Weights of a small transformer language model.
Size: width 64, MLP 256 GELU, vocabulary 512.
Architecture: rotary positions, biases, attention and MLP in parallel.
Training: a variant of SOAP for these matrices, 148M tokens, 4526 steps.
Each number is 50 + 12 x the weight over its row's rms, rounded and kept within 0 to 99. Layers, rows and columns count from 0. The size before them is the row's rms in percent of the matrix's.

# down: layer 6 MLP down (transposed), 256x64, rms 0.131, rows 245-255, columns 0-63
# up: layer 6 MLP up, 256x64, rms 0.198, rows 246-255, columns 0-63
down245 111:61 67 38 52 59 46 49 72 56 59 66 43 46 76 58 55 49 56 65 44 53 53 50 69 62 42 54 45 51 54 36 74 70 56 49 58 49 70 70 53 26 61 54 24 57 24 37 44 55 55 51 39 31 67 45 55 52 60 47 36 64 42 59 57
up246 105:29 54 53 24 40 51 48 36 55 69 39 48 63 40 51 67 68 52 57 53 54 42 66 66 49 62 66 47 40 57 38 58 71 37 51 57 58 47 65 43 31 60 60 46 42 51 60 76 55 45 31 36 68 45 51 62 38 55 47 35 23 41 64 44
down246 119:43 53 42 44 38 62 56 51 45 54 62 56 51 46 59 36 55 44 52 59 46 47 30 45 48 61 22 44 69 49 54 90 46 60 60 70 69 55 36 63 53 45 71 52 57 45 52 37 74 53 63 48 39 45 46 50 34 52 39 56 61 68 41 22
up247 102:60 79 63 24 51 57 58 44 32 57 60 49 48 52 52 55 62 69 51 58 53 39 45 42 53 43 60 45 44 31 56 50 67 53 54 64 57 54 64 24 50 42 51 37 63 49 51 53 53 60 51 47 46 69 50 41 30 70 16 59 58 31 70 57
down247 099:36 39 48 68 46 54 41 49 57 61 46 35 63 66 53 51 26 25 46 60 42 82 43 58 38 57 42 65 55 57 45 60 53 52 62 60 77 50 39 60 56 51 51 56 24 52 58 54 62 45 68 40 47 38 70 63 63 36 62 67 44 61 43 46
up248 108:49 77 53 49 41 44 54 53 50 35 66 51 43 56 44 59 58 51 73 31 47 39 45 43 24 65 64 41 45 47 58 51 63 39 64 61 46 53 62 39 56 68 60 34 51 44 28 37 59 67 58 59 48 37 61 70 38 61 41 70 36 61 75 56
down248 114:37 47 57 57 36 45 59 55 36 42 76 50 34 54 48 61 48 41 50 45 38 59 58 53 63 25 58 61 56 67 27 58 63 46 57 67 55 54 42 47 55 57 39 32 43 04 48 52 34 48 53 35 57 49 40 58 32 43 55 50 55 36 35 58
up249 102:63 54 59 46 52 66 75 52 59 24 54 59 40 68 67 61 62 45 72 55 44 57 51 43 46 70 50 56 43 45 33 51 59 29 38 43 66 63 51 56 28 37 58 43 49 40 57 44 40 59 33 46 60 45 49 70 60 34 57 30 67 46 32 35
down249 099:30 66 42 56 48 45 20 66 35 68 34 59 53 39 44 44 50 45 23 41 61 58 52 40 42 30 39 36 27 46 70 54 57 74 57 50 50 53 50 52 77 50 55 60 62 51 42 46 50 43 49 48 54 46 46 40 66 43 40 73 49 50 68 62
up250 092:54 59 72 71 50 61 54 69 39 39 55 48 55 61 53 63 59 81 47 55 39 70 67 45 37 60 45 43 48 41 32 36 55 52 42 44 45 51 27 27 58 64 42 48 52 51 57 62 33 34 35 35 36 46 63 39 43 58 40 49 30 65 55 43
down250 091:41 45 25 44 61 50 60 34 49 53 36 67 38 30 38 55 66 26 74 31 60 39 48 50 52 47 59 61 39 35 44 46 52 58 49 64 46 47 37 84 31 52 56 48 67 60 41 54 55 69 68 59 55 45 42 67 58 46 54 51 64 55 48 50
up251 089:40 51 57 33 60 63 34 37 47 44 55 70 46 57 66 54 50 63 45 20 27 32 59 53 39 43 52 53 40 35 45 37 68 38 54 47 53 67 37 39 51 70 47 45 82 52 53 51 62 39 48 58 51 36 65 35 49 40 49 70 61 54 33 55
down251 089:56 33 53 58 53 58 72 69 65 59 58 37 56 55 36 52 53 43 65 52 52 35 55 52 60 60 52 56 34 44 42 61 45 43 42 66 52 47 66 70 47 40 26 37 30 45 46 54 57 50 11 48 60 58 42 59 48 65 57 31 69 71 58 48
up252 103:68 40 40 52 43 51 33 36 71 43 60 47 53 53 49 57 59 74 65 20 36 66 42 67 54 61 55 33 51 43 51 63 57 41 36 49 55 45 55 44 58 50 22 40 53 43 30 63 48 74 60 39 62 46 36 39 39 55 50 74 52 58 41 47
down252 100:38 50 40 56 75 52 50 52 27 38 56 52 70 83 65 57 47 25 37 46 49 42 64 40 60 47 35 55 54 25 55 52 27 58 50 38 34 45 53 50 51 38 57 55 46 28 60 31 32 53 39 42 51 48 71 65 56 53 39 48 49 41 48 42
up253 099:53 54 55 60 47 45 41 26 63 35 40 54 74 55 58 34 45 43 35 68 66 42 50 36 60 58 49 47 34 27 66 27 32 42 43 32 57 31 45 27 60 55 61 53 46 60 54 55 59 59 62 56 53 59 57 41 45 40 44 73 30 36 45 56
down253 104:46 39 57 47 57 54 44 69 25 40 67 48 29 39 51 71 40 57 62 34 35 38 76 61 33 36 60 34 65 45 39 57 50 52 71 45 49 69 38 59 51 46 60 65 40 38 38 41 37 47 32 52 39 55 37 65 53 45 35 40 55 45 45 37
up254 070:48 68 56 47 53 55 51 55 65 56 49 51 38 51 79 47 57 47 59 52 26 32 67 57 63 49 48 29 41 64 49 43 53 59 53 46 49 59 52 56 54 36 49 32 61 66 64 72 52 54 79 36 39 35 47 44 29 61 29 46 47 66 47 75
down254 076:58 46 50 46 61 53 57 45 46 70 23 44 55 60 32 56 44 55 58 48 78 56 49 72 29 38 58 71 55 30 43 38 47 47 42 48 31 43 62 60 34 60 54 60 58 43 51 30 76 39 56 71 59 52 60 61 62 35 49 50 70 50 45 58
up255 099:46 34 36 62 55 41 39 45 37 46 39 46 64 26 56 90 44 66 35 43 49 56 49 42 54 76 44 62 34 39 43 67 42 44 43 51 40 56 45 20 46 68 56 61 34 40 47 31 64 51 49 41 58 66 50 47 55 45 57 66 52 45 48 41
down255 090:54 61 65 30 41 60 68 54 62 53 47 76 29 73 56 62 62 38 51 44 45 45 59 63 60 36 40 36 47 46 54 43 46 52 42 40 45 49 54 56 43 61 21 45 63 68 65 42 45 48 09 43 56 31 47 49 37 56 50 49 54 46 44 41